{
  "head_dim": 32,
  "rope_fraction": 1.0,
  "attn_scale": 0.177,
  "optimizer": "adamw",
  "beta1": 0.9,
  "warmup_steps": 358
}
Each number is 128 + 24 x the weight over the matrix's rms, rounded and kept within 0 to 255. Layers, rows and columns count from 0.

# layer 5 MLP up, 256x96, rms 0.231, rows 138-148, columns 0-95
[[ 82 120 130 114 151 137 101 140  84 124 145 153  97 109 133 155 107 144 149 125 117 138 153 121 120 151 139 159  77 142 146 103 140 143 137 129 105 164 124  84 110 157  98 119 163 166 125 127  83 149 112 121 171 161 164 110 140 136 153 114 172 124 157 109 125 152 130 112 125 150 125 108 122 110 105  97 144  90 106 103  91 132  86 110 107 113 172 137 105  93 124 123 115 130 139 118]
 [148 156 102 104 165  84 136 123 107 119 123 104 135  70 145 126 139  93 150 143 163 120 126 128 171 137 100 123 132 149  71 127 127 116 141 137 111 104  51  70 141 123 115 146  84 129 115  72 127 119 137 136 117 164 107 122 129 145 117 156 158 106  93 121  85 148 117 106 151 100 152 176  67 149  97 110 104 138 104 134 149 154 111 121 136 117 114 172  96 133 126 113 123 123 154 186]
 [151 104 130  91 166 127  96 117 115 124 169 107 106 132 140 123 131 136 133 167 122 124 119  99  69 149 127 102 113 130 138 136 118 102  78 106 115 135  78 142 123 127 129 118 145 138 102 128 124 119 115 114 113 100 108 164 112 126 103 195 127 119 101 121 152 130 135 125 125 146 145 129  99 148 142 148 117  73 102 143 131 168 119 137 144 113 142 119 118 126 125 127 145  83 111 127]
 [141 156 137 105 186 110 140  99 137 128 104 101 106 128 122 118 112 134 103 179 181 138 175 113 166 125 124 132 158 134 187 123 131 185 112  77 192  82  91  99  71 150 115 123 152 128  97 120 159 147 115 123  95 158 124 113 111 101 164 112 134 159 133 173 117 119 151 114 147 121 144 135 138 174 111 119 128 171 127 111  92 154 141 103  47 139 110 144 103 108  79 164 134  93 105 138]
 [127 117 155 111  91 105 192 101 129 126 136 121 105  69 119 155 154 174 152 136 104 141 122 111 103 132 119 120 127 128 123 131  92 134 109 140 101  94 113 126  77 126 106  95 138 122 107 133 100 169 145 128 151 105 179 107 105  95 158 135 125 126  78 123 112 101 169 103 129 147 153 119  96 187 135  98 125 119 134 159 161 120  91 130 117 108 156 148 156 117 140 140 161 124 162 113]
 [138 142 122 139 135 123 130 156 142 136 139 127 132 122 129 145 124 135  97 135 145 128 120 130 139 127 129 141  93 101 130 104 131 108 132  90 132 158 152  90 135 125 156 164 129 139 113 108 108 132 176 161 120 113 112 150 155 150 126 126 118 134  83 167 124 154 101 100 127 120 129 127 185 138 127 130 136 185 154  89 125 142 113  91 150 110 135 111  54 132 137  96  80 106 120 122]
 [110 129 129 154 154 101  84 173 135 149 144 139 126 174 121 136 125 108 111 100 160  68 148 126 141 152 127 124 113 124 171 116 135 124 153 109 145 140 142 102 155  92 154 146 136 220 128 105  84 113 127 145  87 177 141 120 106 186 118 142 114 104 142 130 174 104 118 116 113 146 118 136 115  89 137 155 133 116 121 117 157  97 116 150 149 158 121 114 134 138 141  92 132 126 144  81]
 [132 112 145 175 103 124 145 110 118 145 128 100  97 160 153 116 116 143 156  80  89 148 128 111 131 129 128 142 108  91 183 167 110 129 150 129 190 124  91 194 133 120 155 138 127 132 134  93 136  91 114 166 127  97 135 127 133 104 134 124 107 123 138 166 157 115 138 136 113  98 105 126 122 121 117 179 121 120 139 127 146 130 121 105 140 140  89 151 178 147  92  95 112 118 125 125]
 [109 168 128 143 117 131 174 142 116 117 122 171 167 151 146 130 132 103  78 127 135 120 130 139 160 122 111 142 127 126 170 141 103  98 129 129 138 112 123 122 134 184 148 130 146 154  82 148 153 140 143  78 121 107 185 148 125 162 138 134 156 135 136  91  76 112 155  80 129 153 120  81 122 141 109 114 168 137 151  69 109 155 134 136  96 172 129 149 148 110 148  95 143 131 125 112]
 [140 101 141 169 140 128 134 165 116 142 128 148 149 113  84 103 143 157 129  95  89 126 152 120 120 133  82 121 130 137 125 169 142 126 114 170 130 147  87  98 129 120 143 121 151 151 123  87 142  80 171 116 134 142 116  68 128 155 147 155  80 106 135 134 125 132  89  99 140 129 106 110 124 121  99 139 104  88 111 145 155 114  97 154  85 168 134 137 107 124 119  73 169 173 113 111]
 [102 115 135  99 113 110 143 150  96 123 137 125 140 145 115 150 138 122 125  98  98 134 108 125 148 106 147 139 130 118 192 137 112 124 147 179 138 119 151 108 189 157 121 153 126 116 125 127  83  98 122 134 151 148 114 146 117 131  98  64 135 120 104 117 124 110 103 119 115 143 126 149 116 123 148  98 126 127 105 122 125 125 109 183 102 149 146 152 154 109 126 197 140 118 149 132]]
# layer 5 MLP down (transposed), 256x96, rms 0.224, rows 138-148, columns 0-95
[[ 76 136 150 158 129  97 115 117 118 110 133 130 130 144 125 164 110 109 159 133 114 134 147 163 110 140  91 146 150 132  80 128  83 153 128  84 138  99 114 109 105  95  94  89 109 111 159 126 117  97 133 116 115 136 117 129 184 129 120 110 128  69 145 163 111 123 108 146 156 107 155 117 124 114  70 144 135 125 131 171 112 119 159 122 132 105 143 110 130 138 107 149 169 134 110 186]
 [166 106 106 194  95 123 104 107  83 121 122 134 113 143 157 114 174 149 121 130 142  87 162 152  98 123 108 161  82 130  92 157  97 113 139 145 146 132  93 137 159 140 111 108 104 133 125  90 156 101 108 116 124 208 145 166 136 144 151 128 137 179 137 159 161 140 124  90 134 124 107 130 150 127 124 162 116 151  87 138 137  93 165 148 146 108 133 110 120 137 143 193 117 110 145 131]
 [155 140 137 129 111 124 133 135 128 134 154 115 155  96 113 130 155 132  95 143 141 139 122 115 188 112 141 166 102 106 150 142  70 140 141 116 152 135 145 101 137 106 105 116  99 128 122 164 172 119 112 156 136 135 122 139 150 153 125 113 128 120 137 163 125 145 155  86 166 125 103 111 154 129 135 111 123  97 133 152 135 115 141  87 135  95 126 116 138 136 151 131 116 182 130  62]
 [ 87 148 129 119 117 152 121  70 126 132 161 117 124  84 170 156  70  98 157  85 109 119 171 119 124 154 113 168 133 144 135 122 161 135 172 166 134 158 166 157 168 141 148 109 161 113 119 107 123 132 184 135 119 134 163  87 147 125 117 131 147 132 113 146 150 178 141 151 124 131 115 144 165 109 100 118  84 116 165 146 138 139  93  93 140  88 140 135 167 136 170 116  82 121 135 129]
 [120 171 104 133 116  85 130 115 138 133 113 146 106 125 119 110 154 104 102 116 106 179 116 137 142 139 114 159 137 144 157 157  89 127 159 105  95 123 116 151 163 137 142 109 145 141 123 133 158 131  85 156 121 116 117 142 139  72  71 129 110 108 120 155 138 128 141 112 112 115 133 129 146 111 123 146 144 103  98 122 147 136  99  71 125 160  71  82 110 122 141 145 184 121  99 127]
 [106 101 133 140 119 101 134 135 145 168 115 118 133 132  88 156 125 119 133 133 142 137 122 117 111 148 123 107 131 115 110 162 121 109 130 110 109 112 102 139 157  91 107 204 119  89 117 112 127  84 128 163 119  80 116 136 104 154 138  89 151 109 112 102  96 158 175 149 119 164 104 116 133 177 104 127 111 110 127 135 165 141 145 125 153 160 139 121 135 149 133 146 149 112 129 124]
 [146 147 159 128 121 176 143 118  85 159  94 137 156 149 131 105 150 148 126 100 117 152 119 161 102 103 161  62 116 116 102 139 116 143 126 170 120 154 136 138  91 144 108 126 127  88 134 155 144 129 114 117 157 102 127 140 131 134 137 103 164 143 126 157  83 139 135 111 155 162 134 149 154 166 177 137 154 122 131 155 114 134 147 149  70 112 167 149 141 138 163 153  79 146  86 165]
 [171 100 132 139 111 141 107 125 103 101 144 141 107 123 106 123 132 117 116 160 178 118 156 143 176 150 139  85 132 104  71  73 145 119 131 144  96 136 160 116 107 120 111 138 108 138 128 121 103 166 118 103 137  93 101 143 135 149 146 142 145 137 129 108 131 130 175 113  86 158 132 142 122 111 150 127 122 131 117 105 113 109 115 153 124 122 148  88 106  87 177 144 164 136 109 143]
 [ 79 111 130 125 149 147 107  89 121 118 124 103 120  90 169 128 102 144 155 115 114 140 109 125 141 142 139 141 191 145 146 130 108 115 155 152 138 109 135 146 163 100  92 127 107 124 129 136  97  99 140 136 218 128 102 123 163 137 134 112 143 112 142 188 137 120 110 143 163 121 151 165 129  87 158 164 141  89 111 103 113 136 126  96 152 135 116  95  98 130 133 150 168 154  96 145]
 [170 139 155  93 104  94 161 120 134 157 125 143  97 128 148 137 151 137 116 157  88 142 121 135 139 103 158 163 130 108 137 115 133 149 165  97 148  86 152 159 133 137 165 127 121 138 113 132 102 127 136 147 135  88 169 109 101 126 116 116 152 142 135 118 117 119 145 124 133 162 159 158 181 152 165  79 145 122 114 128 111 146 137 146 120 130 101 109 149 158  73 156 137 107  83 129]
 [147 151 176 112 138 124 112 135 151 176 137 108 159 109 131 136 136 140 134 139 160 130 142 170 135 117  92  98 119 110  71 124 152 150 119 105 161 160 110 157 120 170  93 127 154 113 116 151 166 118 122 105 116 136 117 122 142 134 124 162 107 119 151  97 106 130 137 126 125 125 143  91 121 147 118 146 136 131 143 116 138 108 144 139 115 139 130 130  84 172 137  98 131 112 123 108]]
# layer 5 MLP gate, 256x96, rms 0.226, rows 139-149, columns 0-95
[[113 153 126 134 162 125 141 154 104 194 127 140 112 121 125 176  97 156 166 126 130 127 119 131 144 146 139 181 138 163 110 151 135 152 119 132  85 157  84 119 115  98 123  87 114 137 143  54 120 133 124 118 153 135  83 127 100 122 143 147 148 106 167 129 137 134 122 136 142 133 147 150 115 110 106 138 104 113 111 160 126 144  75 123 136 107 111 173  83 131  83 113 117 112 131 123]
 [126 177 130 152 119 136 111 143 133 134 156 143 119 109 153 135 120 134 149 111  81 109 181  94  88 142 128 142 165 125 119 136 152 130 102 158 117 112 105 122 126 139 195 103 160 135 151  94  89 140 149 121 105 107 144 120  70 113 102 141 114 126 141  97 145 128 110 115 141 131 164 135  86  87 110 131 119 118 130 133 129 140 137 161 143 108 115 130 103 144 103 139 142  85 150 124]
 [ 77 124 144 129 123 132  83 125 194 152 120 128 180 103 132 132 109 177  91  71  88  90 128 121 113 176 129 134 205 156 163  76 104 166 112 157 148 119 118 126 108 116 113 127 148 152  99 142 128 138 137 150 127 118 123 105 143 110 117 147  78 122  84 129 151 129 160 136 146 136 136 112 138 105 124 162 131 115 137 159 139 185 134  95 153 130 143  83 134 159 108 116 128 113 131 110]
 [134 106 134 117 121 132 114 111 104 129  93 169 126 105  94 112 141 140 151 118 118  78 128 118 101 122 126 123 122 150 177 168 147 130 144 148  87 136  92 124  98 139 112 102 114 142 139 155 176 125 178 152 159 145 149 141 131  77 144 133 132 114 112 188 131 108 151 124 149 134 142 152 132 162  67 133 100 168 115 135 184 178  74 142 147 120 147 164 138 142  87 103 155 110 119 115]
 [ 78 147 116 160 116 125 154 136 108 139 145 133 151 105 159 138  81 178 166 111  88 166 101 135 174 136 114 168 107 146 107 135 141 109 107 107 105  93 135 102 113 156 106 107 129 137 117 123 143 145  91 149  81 100 122 128 137 135 127 107 125 121 131 118 131 150 168 171 125 166 144 119 101 126 122 132  98 125 144 115 122 133 130 100 147 153 151 119 131 136 119 142 155 163 114 185]
 [132 141 136 142 135  88 134 147 135 151 120 135 140 108 109 146 138 169  96  88 127 108 142 130  97 158  75 190 115 139 142 169 121 133 139 121 140 143 119 134 117 127 182 140 122 177 123  92  95 132 135 198 105  97 161 118 141 132 128 129  93 116 143 168  95 104 123 110 151 196 136 129 161 110 117 119 116 114 171 126 137 128  77 134 145 158 109 112 119 129 103 144 149 148 151 131]
 [140 117 129 155 163 156 147 119 172 184  94 116 137 109 123  88 111 143 148 115  90 141  98  97  99 124 116 143 153 143 145 172 126 170 139 131 124 154  98 141 168 128 173 111  97 100  98 118 150 123 138 150 101  85  92 126 112 134 169  85  93 155 116 128 126 161 109 154 140 150 146 140 104 113 113 114 127 115 147 155 131 130 118 125 139 156 119 132 115 163  73 121 121 123 134 144]
 [120 123 116 119 121 123 105 127 123 171 124 151 117 107 161 117 148 148 141 109 127 163 127 140  80 144 151  98 163 171 108 117 156 137 129 153  66 102 123 131  86 112 126 106  95 125 152 149 158 119 129 127 116 106  99 130 121 115 123 124  82 134 144 146 173 158 119 121 154  97 154 116 123 103 152 131 104 143 158 172 139 150 124  98  45 129 152 118 132 150 102 100 157 128 160 151]
 [104 162  98  92 149 129 143 174 142 133 180 121 106 146 122 138 123 138 135 134 135 129 139  89 113 124 165 111 148 137 187 146 116 138 134 114 113 145 130 164 104 143 147 127 106 172 131 111 143 122 147 138 122 119 135 120  99  99 111 104 108 107 144 170 130 123 159 168 180 141 171 116 147 129  76  95 126 100 132  80 136 132  92 116 118  96 122 138 123 144  91 181 112  74 170 134]
 [126 132 104  98 138 164 137 108 107 127 110 119 123  95 134 120 116  86 139 113 113 142 126  98 159 136  94 132 167 112 131 132 107 142 156 154 135 123  90 146 145 116 161 150 147 133 132 115  90 140 107 130 193 159 144 143 159 122 121 101 124 126 131 158 111 108 101 120 143 139 102 134  99 110 151 159 120 130 130 171 172 113  71 138 142 174 135  76 118 143 107 157 120 127  96 134]
 [ 95 126 146  83 160 149  96 101 120 104 149 122 119 135 125 138 130 139  93  99 153 165 175 116 120 153 140 139 146 144 118 105 161 136 106 130  80 169 146 156  51 146 185 100 133 194 137  94 101 137 141 135 190 109 121 108 146 175 123 148 152 123 184 167 125 146  97  91 176  81 154 122 133 139  83 149 129 108 142 123 141 124 124 152 125 134 152 131 101 145  94 120 132 119  68 161]]